{
  "d_model": 96,
  "n_head": 4,
  "norm_eps": 1e-06,
  "positions": "rope",
  "qk_norm": true,
  "attn_scale": 0.177,
  "bias": "none",
  "init_std_up": 0.0435,
  "init_std_down": 0.0,
  "optimizer": "adamw",
  "lr_head": 0.0103,
  "schedule": "cos",
  "seq_len": 1024,
  "doc_mask": true,
  "train_tokens": 393800000
}
Each number is 500 + 40 x the weight over its row's rms, rounded and kept within 0 to 999. Layers, rows and columns count from 0. Numbers have three digits each. The size before them is the row's rms in percent of the matrix's.

# layer 6 MLP up, 256x96, rms 0.183, rows 33-126, columns 48-95
099:494508554541479484467488541507513515525538487533515462537499526458491487464604512489516595613450464486553447552468459504519559541425567502472495
106:482552551504517448504476480503427405471475537475440512489473550443467505514546475423484560500460496515474528585453547508483582482484500442541484
104:478531576590518523457505504481541488450454474548557449527520462506545536513458510431486495551467466496498501429553437489573476543505470566566450
105:491515500558510517457462457561465490465554538512521490458566464520495548434522430527529522501528529425527551467457476497504443473470547567508454
093:506573591517578430567505456452531425536529534486486428496472542517494492522463496460513528557463528516493497534475520533452526521448433536415526
100:498552501477468492468488483448474506486475479516460592568517500521481502479486444478500456531456538428476494476441458438503558454535532527450512
103:487567518490451524456572448542570516522453493485425494568518500494494453484529510507413542500515504485405560526517467586515455456547505448427552
100:505485469432507528496474479565512492460519613546460449574460598526512501515581550592418497502491538456561533465538521452572420528509508518490501
091:480521476588515498509533444557461522465464454471428529499514473451629516548534489551478519575415515472588509464488544540532489494537497472577537
098:481517456508503490557462472512459481510492510535465497518437564490517516512522519489524526491514513497501483511502610497484517549467515439494505
095:485555493485492457522446541551535507582539546495526506538545408495516517486474440476493474519536559515421499525420470452410451448519481562468473
096:524510522445489574509506468528461480511511551517515440471468448453389480473538554511477469470516542421566494523538549438573472558495472436422572
109:500483533508491474467517535464502554440461497531487508529487514458561496414536504461515560552489502549487484512436445543459506430505549505514533
114:479565590496428496448534537495530523513509513498507433402549454558479544525400542484490499499528548534511476390484545508496506546519452462493504
098:465521511545588533469535456468496543530521501545560548468481493521546519497458522466538566533579488478438492530482531501507460607468418491506520
097:521498488488482483504440515499463530519610469496506429582472465475581470470546480534472454523479512590495535543497499545556536486563532496479489
101:470475448460456434493398514484526482489530434476479478509515480519423547492504557511511538552517494530558483493428513454567537482453536466462450
083:493454486483522537455475483421499506422545509432530536492493553526518523514492458536502505519444478452517534417485480406438494516552449428444492
096:500466457516535517558512436485519561417523493519442516479496507446469515494554417500516479466545449451507577563462486461541519435502492475533512
107:516481524499496488524509526462512503504505426482481474583467562456508460561553549546554424492465513525533525469465435461511515421486553535441469
095:532562428461532557462481451507499498520427518456519536511560472460524503503543452458466523574541496438442497469408534489466549484527604525539521
093:510458564478539542425436533521528511419522519528492513553505502536478500417515568505491477483499477517491514524497517465445430530502534538553429
096:447519501490519543481445436476425592511490489552482463530559498498498515540445417545543522499516459395541507501477532482491506551482445513529463
091:479488531447588519574535503468510456444544553446548471512466527499457525498496475540526528540501526440536476418451481509524501559540564545490473
094:420476425517508543515545499491475514540370540465533472518460384506498487456458517518524462522531475504564488476515416533555527453493458499458498
104:485510451466501532522488477547539536405452476528501466490551489529516492488458449552539461463467536491431468448499496466426535507494400490548462
106:501499488548477483501488529421534526531472429534541496569485432436434462528498459466526454464504486449475493485525471414504507527513563454492450
094:489479471478456474525500543478537539490494494529437528555492585469598491501490494450525428543433508491477548523496570437490483491546503478565446
094:528462474525507468578483447488564504589480471557489472578454431442465540497513508538471510528452490459468409501460452404502488421511512516495493
100:444527497521497514529472495597522436531490504556500499501511510541532506512512401492476499517507459500529506479526621525474487585502475529526504
101:506501507547490426515509504565496443521538507492530539519538529479481492523477444501507509554503474372536529538492538467477563451520538535524512
086:481552491415498416392492499540517518470567536415560493550481470536517503520547562557488495481464458473509488380448520511503486502493587499495491
090:514442489474471489549546519501485470540445527503520567485603475482483482462470535488473485510527560465549548469512496539491420500485517512449546
097:494468454487503537494517529559520526537476460549507454570435492416571439511498483438439503454435398534509442519461493441494497447440553528445508
102:529476463513446540427490545435482486420490476518467484568555428523494502532497471529530500568494498515492464500471469532507523486507471515622526
104:517540548507489470449522563551547476453553511486462450538514585521507502460555490488531484469458453539467519543485547515484564502491554484476531
105:499533506482517420518465424507525573524489527440528484541583560469514524489483524489519510463450525478471435461430496546518495452498478523526440
106:511478443501469548542529520536442543540521486542531558523503473576465501481537431483576558530546454467495522568498470580474422450473516452515466
101:539521577505475483505517530439549486459464471498519515536489498483475494540522554505459478459467538569544481479494532567518492444469564505529462
097:492518487513392479464495591447515538538483481549447465516464512494449509490497438558528462467584515471565514450564430498478551385510487471446497
109:494602569544524518519493460567530449468553543498431533512525477494552497487530480497491482532455538522430513545545517571472480390522481477536473
100:508487502550548425493529507513501465555550468481479539596492464549530500496524460499478455546477527487511525574497484486447482430482502524520530
106:494441539512466435542572511491418505494625443498550561515471586519483525518521541504517518538476480464505500580510464493486550498470469498491501
119:457507562526459494498524530498496492530455466478608449553434435444472479498492519481575404532490469484570459522527490490501504481521518534504452
096:502492460503513398466490541453539438473526480541511524553457465533531485498542509511538416511473442433459470448492462563533474485488568450478488
100:488496461493542571490509425503526508548508421494442465457501476527526487459566497546510517443475471416487471512533552462487448495490513517471511
103:515440553547537462526497502426548494477492474414511491549467461461571509522488429496593483515530514543497495478413533548487593519475491530518448
095:492540527596504470474435514478534438497435470505526492487519541511568521458526461561507512519543515490541494417479565508455425530459542539505507
099:459508519490528497541490582473526576486489433459508470460499530524469480509509495507476502526525476518478568502439562550617464468578500462426474
094:549619496474574542581525443526559505444554480476468534484507533483555448478468494518559492462480493441512513517521476492472478461523448500438504
095:496461458473512539446522523497538516495453529493563501536489485514506479516481459551497435581569541460467483455494585440524415508485453542467457
092:489534597475527470390494477565480467542550510540506543579482527507510430511469509477464480524551484590518497558504526506537522548543449438488434
088:488546478520510498474501513499441467550406429563440481483479554417574492544523474535462495518422482545501457541546527538514497509430517539440519
097:478470499568562501535367470448493527494437450433489554496520501557477535483433518491468528511462528539447464499519537447517537564505497434514499
104:506463571507502569457463493467536443489558504500445492486519489586538528468514520542558492488455514495524515572438486549578464534462525517516532
106:486516468490432562502538524484483535478445533517516485504452521468490457477505589549514507529517491446531557578506417510548482563512427429414451
105:492504437557445484463430490534504447482466580527497459443460508495446516506436477475557476423479511400467524461514530426477483515446448499509478
101:458519443457508475481497479532504412492505531536476520531559478507499520542529512448464502596490380560538485488579434507500506539536551540476484
101:484502510497463540524518417507527510530544545520405458545507539557520463504553525459516507473465394455503464464527568519498532449521492474501547
107:502493420463455458527541533478517454490427517505457449512510442562474490486543524477401456465426535487521455460495548506471544516489464563568606
108:548421480506506523492495542542496529530511497470461582548448569569490503556507489492475531503449450586490506510536480475546517511534504450476534
103:494540493574482458529479466478574405436487516535511479481489493430489473475440483469513461494527441498451469491527498514421510541499500578517499
103:517515508534532504577494546461557482480502539517466436535539415501539510440469484483500457456524476470466542502506404568511428484521472513549566
089:544431492506586565527441507489444508465484492462477507517483507464583448542475591507518520484509517513478548498472464471520490468476486492469486
094:470522533478498525475542489549465510527432421491482453527396453505449515473525500472477491474433528469436448502490514454522526488473427475473490
110:428458461496544472565510437518496597532487587456475548485500474471544483493548518471484536566491470522510508582510427414526498561521549459527473
108:566534513501547421520481502404521506523487543503535475531504425386512561596441482550496471418516440507446448508552523453490518483510504494459538
102:494501478490468488489513431519521537551522506539412466503523566436521516533500489498466540416417527485510567518563474508517564453522535507565499
093:520479445525528472536542497562428546488541454476445464415480459530564499485500513486491503514479509456578522507526487526538568467545513524588502
101:506507567507492440535465514530467569479463473486464537490531501499472533541466529469523548482527480473492473485466569530554536499493443499512530
098:502515468458506479508454527473528470439513514523485599512501453476545484533621480522522479511518535502469546414475540492549533520513458534487516
095:518545552491405469445545531523509548528410559506553536551518514520542494459487420488579488530519517515431496511502494492440472553516482517544523
099:521557478487594530506495548490537508580504445501558557532493533499521548505520592489528498525552489509509481447520532554491512450458541548550436
091:482531547517563444533500496508541567451471483471523494494544496528461516488527510523525530523515491481533424547492454487545504526467561492469386
097:488520551469461482553515464503510489561501546473489485538518504478539522484459433595473549501511514552465574539497515532559579414485497515584455
096:505517490524525502432478536532517490527503431557554498487525508514581531444533463546518472470479476477451518458479494560587438564488505479508467
097:515523509516547578496495526503488528460542462510501447512523471533610521499546543517491485501531546529498503485482446560500410440507484526490483
098:533495562455543478477536511533486528493527425493517559492497553572492465531469481518516535457565471445558501452367539518466477495546496526540521
106:565486483470482475520467556516444559519492500455514520398559505519498558539514521529484518543491512493537522512515514544499528559433445511467509
106:438532480497470535469535495486612483565530497476499491540536494525504475467502472426530624477521464462461552512491535442464496545524502506481498
104:500517508560511484467465520509483529502454464466552494616496468540496441471507494510480502484515466549566468442488528540444505516475532387416534
102:567505508518521441514464515508515512495559512498454497481515547603524418491519490512471513475483542439454467498533515435509567448519495498487521
108:465524475500559470544496466499416473532533476527538508553416479464615498461508508487502555428481472468433515476510531546467497552461473501545447
091:497505537460518577518456459565519496531454592435483572502449529553466527438468542456507525484532489549518531508539516521452504522492479525556483
102:517502455472529535466505577489547545504442535465526529529468469485561542530505458463503472536467508404485412543467472477508427482417453478519511
094:551474455479538527512547465513481575567491559531497528484518492543509500507441495506508463495514463517493455527595528378459488444492548551509527
097:479483483446521596554524398522506491498445480506494539600491565443558487452534527530530466482504470486427444520553491517502473582448531418517490
100:545519465511522465514498524471534484499533456505478547440546450541516527505519510509420547502481504554426478480458550464505477478521482526544494
117:476496510482462490455529468543586482491486524513493557501510500483547537507529454474532471583440414526450522526515545499515456523450482536549502
105:516548501478537481442423542518480431535549497475547483492556446548537495515479416467504491501479443446524485485442470480466422600491553582527517
101:510553562482470483476533491492525460525514535472533521520510491521556500492482541475405411487539487518493552535491503532531476519503524511450466
097:471421502500436578496480523463562473487448519494515559518462475528547520493479595503451525554566522501511457566507532410473458506551494496498498
105:491514531506558516504505443490520464463528523462488543535503447393468476499457541483448436565513519547564480484519489532479497506440458451493450
094:528565535569568499503526476437545401537529591494480496456498450520500513484502460499498551458507496492457507497491507530520474495481475497528471
# layer 6 MLP down (transposed), 256x96, rms 0.184, rows 33-126, columns 48-95
096:550444566468503429502495432508447507505539521504490478544462512420491502534594504514467462582465482492476503510503471521474478466566582494515559
104:510515474539527502553462452436452462519475469471478516499533486559469488463520530429510477439537489536503545546425582503457552491526505520516599
104:499514481449483480484461513547482435482485460488521494550478482498492456532435498516448512506453480493486442497519444418577483501535453489611586
101:418473439467506495497480520490436524485533499538523477476462511391455453460560453522557530531562543481484507493436506512477470463510617521506474
097:501465465468470551520569436438476499478501536489487482555521549531513442501495588453413474507467486550526510485451501444441516518540588585535580
098:487568426487558465494524526462452510582548475473460501502517541500559532467515534450420472450517541511560555463455461531460516498502515496513542
099:388545481531464550506508430508491502505508457482502447567493492469520452550544514570571449509508400453514485490540469608464534604586507484441489
095:510469494480495493543475479463508440510476461402521476490477529481433546536505539498524491457516590480498462492444484599529529470576565488417523
091:504563535482447489497533561499521452473512516461557525490498478548450500505454503497457489532547545506477406495467471521481493441507517482421568
098:493517543531514510540511516492504440512533493527536514472538476480482492509536468477550511474472540555551551539404473544487558457568433478486363
101:420497463500486502491470544520511522552477572485560483501541461437523486486515522458438462520513558456528511494459491446410503566513501512486566
097:421449471504498489481536458538436502526477516514526491512515443566488457448486449516536437477525389481504495533509504487556486470528429497548524
114:346522494501531480581460483484446488479493467494507500507470487514523427470568497438548498503517466461484560537468543502523524529488510512476368
110:554489516481489529494489524498475473451578509526530479511500447469484410499501487489460517478462522516439501505455500553436528617525500439428584
101:478540460453456459519458520525477492523462449512510466544475455538458491567569525468563505473500544482552482505542515504565532498557545484386509
095:393472468510531554476462430497534522460466446471504460552474494552523545566534557488456479483479483511475467465526471549545508529562517481538447
099:494481499509524492516570560461417497504534549417532498559495485478503555406441496540503516510481482546461467465480536592512561375517541545529526
088:506567537528525414522508463430462489543521455508544553413537450444462567493471497491509478499494414510394563547479523544530555504425571537542478
096:458480456489561544471491527553476456515511500515436417518526437489476430546561451518480489481556503472538514534473503510480527509515522506484434
103:470509570500498508445508548487456457506548447489441539487537523455521594426531469542539525494473486505480497490450487449542433516538506501571467
092:612453499492509512538445576478477531493557470485516504524514496570535490448580461484511552583495507519477477483546564496504445498584452497520514
092:516471508479532602482465548486514519478465554567536521513452442462530492481488519493458570506496509450457537539538566447477435487521464550557476
101:474492553547494533450514522475583541518533566507453490468500516459453597444510533482517422519482454501501533489487550486496579526467551518432523
088:627476506458552492552504550431491483564534497504536533483443588503493485501457467442435553510497492584405508500516475494465495502614492526553534
100:522503581545438548519503528473439467491524483478497410542500424475589473563449467510493399491474580508481505531507483536555535542469520489453469
106:446495477495523437495600508507425434555467522511500532539476534497492540498623523449538469554519564531469445456541468548594542478473502512526406
108:518510525523444450500526447548530491468465495484530476544505548441574460470435491474482457537451514485537515528445462536559560543546485450543523
097:409470525550459430460500529506545549517534537559477410530469459531597423491485468470431475524444529467499523524506503502414499486489506518506421
098:524585440492479473524479468503528476503456519483461454425469506473446502486450463511493576564476521569551506480554516556583481455486537487528532
101:563447517453487473505530496530484401469541499525500488497468450468400438464583586528538514498516498491478495513516466515498513534569500543517484
105:596539473561526509573431474556503499552535509442470457590535514512519529508495494528521402507479448532505488508510495491532506461559581544538553
096:432521524463520485506530512517489499537487523497454459555477483505492430526492504527552568560522530526437508541446479483537539498514476497418440
090:425494467498533521515530490500543526459481487577532513483529590519522548535556529507566514490477518529431542550449538526397590505545515547588447
099:563505530517463545508442480512494481498536488460523528505494486513489432651442513456559434500520482530547490509491498543482517547503449522470525
102:451498467454445607485521494511481561443446480540550544496523499513509542458506512502461451573494528455509467516499486508499465408576512544529617
105:607520477540501451487499545526496461524515459488496447522504449517528532423508467505529456485491509504502564493554490522506529518584478523551513
109:559502486493479543544498517472539525483496529564500458566460464503464595484478510540458480544516524451561516550447492550577455444542553472460517
109:562539534551539452497531503524504491564468547501514514460458504466497513537486518517467583409507502491518494523462538581486483517561521534437559
102:464556492519465445532462506518575533499498528503457560559564568543513446487439485508446538464545551563534502448577455491424507492475492477505434
105:493479469474489602479544480526517519507476516415524538566533462526525505501473506446456550469464598455459503537524494492544387562460535454531508
107:548497446455509503558437503510535475530466523463557495502469530469452413487520476437472493471494490488464481435412434457539505527506470570391558
102:561483477500452506474464459501489447488441521510486503529480527592494543546524556469512560485460366573556441482472491502530577539565512529519414
104:472544523555470474545429522504526448495468511519573441469477491500443457412562532572597545525460486500524478443429492531496546490535519458459494
107:427509537464478449505421494423494456515549454535507464512492517480490500507480521440554557556560464515493535552502530499521551463411541512575540
095:486469499438548502509518474495499490570461471498497539469537447553519516474474567500485517447527622466547464523492502476473531441499555509580473
102:449513596500449475488557485533444463532458468535543514487516501543534597438489512494464472566528538555460491555500529511523482450532552538473450
106:632466554500481481493480494462482495468441509470487519490448529471459550548560477546477448496518504517574485510497528581542463476501499457505584
096:623450500517485453478545441473496469523496563490518494509514503408559490510527464507481460489496523389489556481489489516439549520513528537480567
100:487464520535471499507434463430511497419459463463515562434546557492436458486430522496514512464537494511457510490529388516458455456517481526471471
097:555451569522553541435460503510467527445483520488459496484526430535426474445506508447503418551467535552485585531499561543498498454489535523542502
091:578468473501536494441474486484531515531542503464496512507529512491545517525486518466402461534534509479462365557502548473476495468478432515497511
092:476460509500466565612472520486487526497497464490459482519557561574507578499598566479529484537480540489532520495534508478513471490488530480438474
096:440483461408543483561566507498502520481449524514502517478485454526469449494488450495531427481528507511456479496491487487513493502438546476535464
099:527479382506494501479491465474546484510454516489465475578581514519461485524533470476523492489490483456459450460517539506596455531449447468522424
107:420529506490514465548503476506517444403490589501459418517510418471523420462484461506477535513456502468520536486474551485527453422528524513475460
100:557502532545478490454510489504512444476470454480492535535487464540480544547559492559520431487535483471530491503497516530493469517533467508528435
104:524469546514471554485585554471535534534463489527534458502431547555538596454559412464557475493489511454476477469488485475514471460492560481537618
098:638497514543529484424553483543482515430480521478513492522562518440482486464515479495526442518521544513462458502484506499556451456467434492545459
087:587488522444499452519511478505570491468570436434457484510489481453447497522414512483500536517501594506502441524476497566483493554539522501472582
104:609603505484510550554523462444531473431485533476555515491487466561438526465457554512406491474534569466513535458523473508493539541534476489451570
097:538488536502441611482468568485567570466516491397514477517482479622539478556508485481442515522511521485454480516517468517518424535573448486471449
110:469506534526528512591453491537493442447522561454518473492461474391520509532530453489513528476462453529492507483525517490542489499526491485542418
104:580542463526534493503567575460487489525489533528459562511519468475503524522479465479461545492498518501513532518462484473445518367517485537532523
081:445508537503523556458479506545541450428474565481520497444517516559595488511496490573468555509495478516525522565474495471485435499485415511458487
097:523573496484506476527489495485510475564538487389479457480488508514460462549472530513528447488510550507540556423511580544480585471479538440488479
106:401433527521493520487489501434472525543544466511495429494519523489575463465560530459577524506409505491532511491490482485460513477470492510512450
106:368522525568479512485448498489502491504488493516460536606473529524474448481489560534520525490493526555564521442484492501470510505511505478468482
101:536534508556533546455479535515522545509490483555525513479507512454532529491511522583486493482480458488543531540560453489507485530530505505592547
099:559532488448442580523426525526538515502505505523532507472514511539514636498512568497502566527481499500461533574511475507482502561509511499477574
094:567516487509618528518503590519456541475557519446519528487530494512535473475535459493522508549490469517496465529513515423518467502442481566424522
095:522545565545492455500555506480525506515509530487468455519508464554473507541482477480484436458511492507556498479572545578531527494454426470611583
092:370528476442494490568523522562516472439536466516495486551573474552481499502539462461501480502494537493427478406520464556402447421563525512463451
097:620529508481531434472551470468444516478490494553535491416477520544487504508476457527469440479555477466537436529502475531566540451557522519457524
092:484425521525503527462558474480522470429503496560452464518488578461476485430508514490516460445587434473482483534592479446498461544511521546581408
098:431499466489486447491484465459426452562461470473541506501499494591468497535531467450513491497489510539453472389504520497536511459431482480452397
097:553511479438566501541510467508552536446463559556536531508437507571562591553514473502565523604481511487541529523525499500553505509490499497552481
097:567448552401516530553513547544588511567494522518473567489519500485415471548486470466498515522517475409551537511508499488515491530506514501469539
103:477467538452498497488473444527471454475528417454563461553500516528509532504481542515424490558529509496536481501536485552528496555483480474456408
102:469545514442480538556500510448556511526495503505498533518498522449454525483520552550545547557478520493496479470493399493550520474583546535452548
105:559469434550512453511505406452506498507542500517516520528509528553504530469499506484471475449547495569490410503413524516509491533467493475483515
099:497561517581477454543504531479567518518494497477508454516519518533532445488471500475541376429493524507562474476480454537526530516498457488356484
106:567544559518467446523423522554557464511488506491527457534445479516392590514514493537539455549510476498577518450489462501506468550480521420448441
106:557515471544476516426515491548435464458521544545453515515541539452631469583509491518565505550502449504446551489475502513542444463489465458497448
099:538586490602511507528503536495489435503476467468501533474475534516497443505523479481522502495528530514450533509474512481497465555519501479465504
108:467419557507469562480477516508518528513456508447515528474519431493507335466469440540476429500483525468476494524466500508493469479530443473536449
093:465409482521514548568428526548445515438549508456416418530538468470458499511492537499522468498513541483489525546436473541570497522504470440460605
102:432482488470547538492509457456548594551465471466468523534512525496464508489472505518506443560485509468465552515459442527474436609509522449558503
099:376481404569501494556492493463447469523444485529494426501414520481444487458490528532502477531453454517543572460523511440458494535534500473457492
109:472460488600495521488552469580518541457491487475536512478533448472571420476535499463557468493537472484517482499450601508498506516576461503486463
104:448525501421476468527517500534499467451503495560521476455535422506538453580541398504512517481483484472549435497523492453530456482513513426445546
103:617506509552531477495461497441464455410537503437479518583485537456492514475509510473462584499466547494475510522575505550480454430568482505499460
099:612499457482488532557451501482468448522466473505533462481488505453462456461451459469528509476486503519509523508493506437498453561436539531491606
107:464532564448536557493556494509544516447526554490434496465525497477460618536477543477520456444524575475540510513540490463576493503531536421508523
092:575528525476478503515508519510588486548529532490590462478475499452443494459519503544463540529511539496442493411537496453500452483573460551476440
# layer 6 MLP gate, 256x96, rms 0.213, rows 34-127, columns 48-95
096:545496597514594545516564515419489540466452473489473471513460475528523562488512447455476531503521526549537533457533506460448484515540477514586451
104:585548517464469546537412478529527493530494460481522552482528514441412529499499525488470499529486535483494462536516502507540501495530509451481518
097:511519521622485495518470450571512513518473481447496503440605480556525533459526461478443490500431533452453493486505511445463453500562433456510515
098:555508558492503567584528569512483491499578534492465614531506488439526512531538482453459467522502579569443511429516507489457494454549536548516520
095:527613556503495570487385535552499500436482536508493503503435541454523568531546486542508556491515529460527473479537479497510544525457453509508515
087:494459479534418467558557488468474498498474472493487508468528465497528531464499508504472522480422499579538559538524516543467469527532469460494511
099:488495578451490440514492483496566447495564442471526551545568538517441524459501573537506460473480535484505429477425504481550513502510518457511532
087:472469559473465492450469587444492515539542535471572495513452485572479525455486452486518469559538527501502467451540474468469458500502541497494490
087:583585455518509527469564446473438543467515532488488554516522506495568471496455463535497465510470524509425466476599536488397427495473515512492532
109:587566493457565507564485476435524513537478428488505523488506573494443514476499493517540534548444512540537494485504505497523494541511430410496564
101:520576466513548497495480555464505499489374487598524507507431477509467460514514570498501498519563495508478508502478464604489466505501483461538502
101:595499598510502462450487548492455532466471441581473501518513524490481503500529469545528510490469481535493507493499547495508517429447486452494572
112:541444528476481515567433517456426519542561497529491515559457532427406481489483524424491541542480554519478502486534560521522533591527529438500504
095:565544554449457489460432503504512451543489456572489465557533436509435475490529507544508564541503501431531464487447558469530548398484519450509467
111:500496551508496585556463523545501505560557520478530519515478493497475484537452505387472465532473510551450516514538555516485552539540483465522519
103:523473560517533519516432517545504505532504501541523522469509549515495477530564505485500492490448541483435503550483534448409475488481426441486503
093:524525506549515458538377512519505507477496498549504429480508469474464474478495480460482532518442492466398535501483586504561532474531459460517488
095:504570539538505441574512528423487558457468554539543535483493450487482556489508521438508515557441494478554514483581453565475518447502462513564498
101:496519530484531517512511490532541532442545522465549471520517436558515525545465503483517476482540505509560450482516485552441466452562508449569526
099:482518571546478465507491574528505464494593542498483515487500514558554494446485512470449456505496509513576470534529561545485512501539426508500544
095:476559441494459537545529504472506531515502481500491526529476538478607471475490481517455540433474501529518466521539513517486495510491504413543528
099:491508487462565540519452583505503534456469519531449538508492545561533560482537489569510548528516516500525501531496412495563432442478455482430490
101:510489505474468425507390474479536513504434443521519520562540481489499501467451480421491474561516501548510455570481505477462531486510482445506458
097:467569523513461516488482604500508483555497495512559487559524500572560504494498459530479457437467520484427533570512480491482532508552487480473522
100:496506520532446484524473490463454512540536542522481492465495531470516595526567591433540545512532553506528554452509568429498521513526473470508486
099:477446495510520492518470550481598475521520503473459489476505528463501600499525527414535526518488490432537514507481521456519459470616555510536474
103:527481456585545533482433495430552477473504453458542560452487500469511546505526415523462551527509533492472514471434493465576437611514479495478544
104:581539516465467489505533465488495491526485531525516578508480447492532483485528610511519522433511531558551518472545497567504546447520526456567505
101:525492504519571470502508517497544565530486492444576582551482535529518493517439464479508471493531557432495403519460481447451403559580489463495479
102:531488499544465530485501596497506503509483513486416518455443573465509574511474531479504496508504555498500541497550487471457480471538502557432564
085:492567485551505477458477415557442544491509465505488505529513473552536554493501526527509524472527539587482494451496520469459513536521487538574531
092:466479514438476509479540545472535488525495474519505604571477468501493509493430537464443446450545500472450483512510459522447430505490555535533542
092:494471506564515417540488496505509593567522530491510438514490592449518536483540606489445543523482520515455508484494488470451536499508500472465476
101:528540510489493525505526466518554452486435560555477556527543444483492523566490487533437469518458452468477515526578515471532493538510497499513548
097:583588491462505494418510534425493550513485426583487476486472555590556444496543527596518497449515484551565504504483423517539413444471500449510531
107:533543498520446517467466472459502555533422516480560564530456445465473463485544510532508548506509544504527451496577426430433548565519537487506534
106:527534532491487594529414482475579545529478484530478502496526520523452553464475441489493510490522487588504547447565510494493443566500505505561502
105:482537482588541489497443537566483519463513521562556533516541569545444563469465421480500469545505589522527547484506533447538508540480418475476524
098:474478486462497513495506471481437446572485445556513486535469459497425513529500490464495566571485562499462458546488515421509440541513557537561496
104:474471482565487470487493522538504520576503510530556498509546503530475565527547447491500499582473519484507424499498475494530492459483538492488468
089:544505513499472464466447489501489574499495501532398500483575548554525532521486498434435539557519486550532526434531549482480469513527503525504479
092:583488447481532441478483490542482574497476507495399508519514519542469472485523496531506465425558546471462514563522572458471465522584494514507521
121:539476438532569552521531509518509594460499484532524602467502510594511534542520423522471523459467509528490461511542459488512459502584478423526497
099:498511573502554486525459531542474512541546527585461562506399592490563458476497503476430468438488490516501521554565491548439484490447502450525503
105:512523447523387458529464563463534507525508506571508470470492517522523584489628533530553498493451479480581544545527504485486485499494452512560577
111:539556543476489539442496530449458530444577467515496471480463489475481510501550521509470491489504506460558457528523451485593502468482537456513499
093:531497542514531493494453483469492511478467500509518494520475467512515553477508491567509509413428530461473606502489508526457472553529515459501506
097:527475593504561517495481499585431480434595422521464423513511510550546496483574420474478479478461495473547500543500523526573479523486417463443550
094:497577515563539487424358404508562545567504484514467523547506493438491490484524463519459504451426537525499534426480541483450510514528471431523474
094:526581466525520513536541485523473528538446422495491477465564521474512465447533496535467497480461455610520568482577494522530502544565448452453542
093:512481432524502498509527568543473432551483459531520506442454524480500535486495416432507529509546552479439490548511541386425542504473470559539558
084:526554546512479458489431549448494472576508470556447524478483558491523517479547540523419506596398494527517505504489556535550476542506518452493536
120:531550448529484529528463514474532495545513467566494444459568510455501490469513425445488523437501516557468496563541474449452502561527484516551549
097:562479539526522517518448534515399463559557468488446497496497492570570546531480458405463520538497550560484530481486546523494513602527551489543477
109:503545535452502513462473545542464463588502514522461551526492470518509435473639512480464518510554503523460457537476508564521494539492517540456556
095:528561527463517548486504555518531497515438489557503475519438511573624548453535508554488424453509453530502471511550584495528473452494491509530542
097:488471465517481526508483500531485523490521444558545522577452532493525517495601533449485501516470554477510472499480470501544531500566483439541478
107:498488492501485478579481604534507493549495449517511554548423535418498530491453448429492480547516543522452476496514536464541504593527527524483520
111:481498541514454557584508512529533503587531492515507516529499472499518591513494474444461434480444535497552512484467547478478499534572464527536568
102:555550417502536597465467520531472560469483469495480498509509517578526528504578454563489543445481516496540545492465441484469394557539468463465515
094:564533519543529477430517567484554497442514422524499516491487472492557482455468512476509499520551532453552508388540461519542453516475463506490547
100:518584504577496546486529495533514548510485536535544542537526489514483533511550457466538484470412516494499462507496491450441444538579464500478539
094:526467496512541561506453493484591536461471468520483520522426490461532526505523531526449520516496491585464486480480486480531428439484522540550475
096:453551499557447534519491503463538529567474489527583629510405494533587548489450488458491519494465500519479481471486527482546383549562463488495541
093:506468502498494501523473526561477561521464526538545590502439447461491533518557519504491522523470531534550515491575507461501504535564485423556540
089:501480537605469457428449551443515522536503445509458512528476493471472476428555514498489482467461488468484501535516482423484548452516503490461443
099:504531556514502536554484507583458486569490493439521461523455448487493527462447482443473521503464531481532460575544498530482465490524545492511635
099:556471513496508505486469552443519489470520493608492486503457514499494468486501586532570474451461498447539520562517488462577480485534471476535531
095:483488433562507459511542520500487456511425498597554427512454503453526502522604534490535532533497555508491519574472479429468446502503489510545550
102:546528512444533541424524524516444538573441482586476421506454470476491480494519583468451494514550529493496523545572539503467437502514442436502534
087:551552519486495431431455503418498513527488463518485524499402461479541527474529460527553556577534528489494466544458527572508529524416473497541541
092:529495554477555576530437529539509529594511515529445490467588527469484552531555431467481540518450555456557588460494553521501523557529510455424533
084:525555518473511462497545504567531514565530464547522583546478414498501534519533399514432517528462476516439522443479575530494453550510528462518502
109:565495521505538481473494457442516517496429502600480438483521537503505541474578511570521480500468492513475544504517480524517507521507517475505510
109:505592525512545539551519585465534528523488460494603457549460527449537554517501545481471512513472580506453447491499505436513457491550508526495537
093:479530508517493487592467548553497488476473538541477480538565521489517502454528460481534473522488465401523502486517481456458495532559457526600476
107:528502521511536516555465529478499504556475470519545506555492484504419531495553452512497460510531526447510533542591471444526507544506474504536539
096:559505450514475561469462492497511505537466418471466500450597510451464522502495416506473528547446485482495533470544524510570472487487446576505521
099:517560532439466540482517568544481529475478459503514460521455515420524488477490506533523516517484492437587483471568522481500525464573507420557498
100:478555519516492528530471497542472461562473565517473505530494469541506522451463505545444490464403425508499482473429525513503477492519410472482509
096:460535483505473489568497454503543476534549468554598531482428473488497464504509491456451511502489459521529522525566460481434530488544540491504518
111:533547535525481461554500549425504502456571409493527521469455542431546535482464555429480431494520567524565468538465525540483526498491572453527460
101:503529478580499459544483581418473461532497480549543548549491435487531551558501550449448497535462530503429510520482525465443534486594477477507531
107:551575586502548458575525511466516474569473472482564533542564399446476558500432450465465488475514513522535488466487471467487520529491533514503525
086:471515475566554474575500482526399554579532512487563575483503550574480536525493512460510480513452481500594489448467504489521507465508434469495459
098:538531505530547586497535547471510518496464552530495477534448442512519460507528487579469494475508444465544500470542421469507489499493478495513504
109:610457535498559556484540546541527482464505473495469580475532538475462533526504527532522536559516545480540502442487508504552468476485473494519482
109:540513521579549492480479538509579590478558438527493527428538502518537498488507472515504531492449529470457460463468408496425524536611500451550423
111:550529533467555519485479518520448525524484533583497521470460511536553512523509454487486495544541503472430552551604442492528514532437454468487467
094:525482492497589613599456504522407487473569532468504446572499480515490542532531549486464506502442452486550515514490486540482433488575467452544458
102:546544493515524496543518584405491544507493464465560509502447425480445487526462522490481460492484596451532389454512487499485520439475494499474531
104:555490493519572470519547490450594565479517494525510495530508497482474469487458545479485439503541561510487432450530536503521588452489521489485479
091:512458565491554444484464527523526529513454521494563480456447472460405508544447547431444486532510516515510566456506508548483469521511498462482524
103:524502523507492495512504513522574505507480471499582437452514496492462585497438473448549492557484556421428528496531486500586405590528486557522525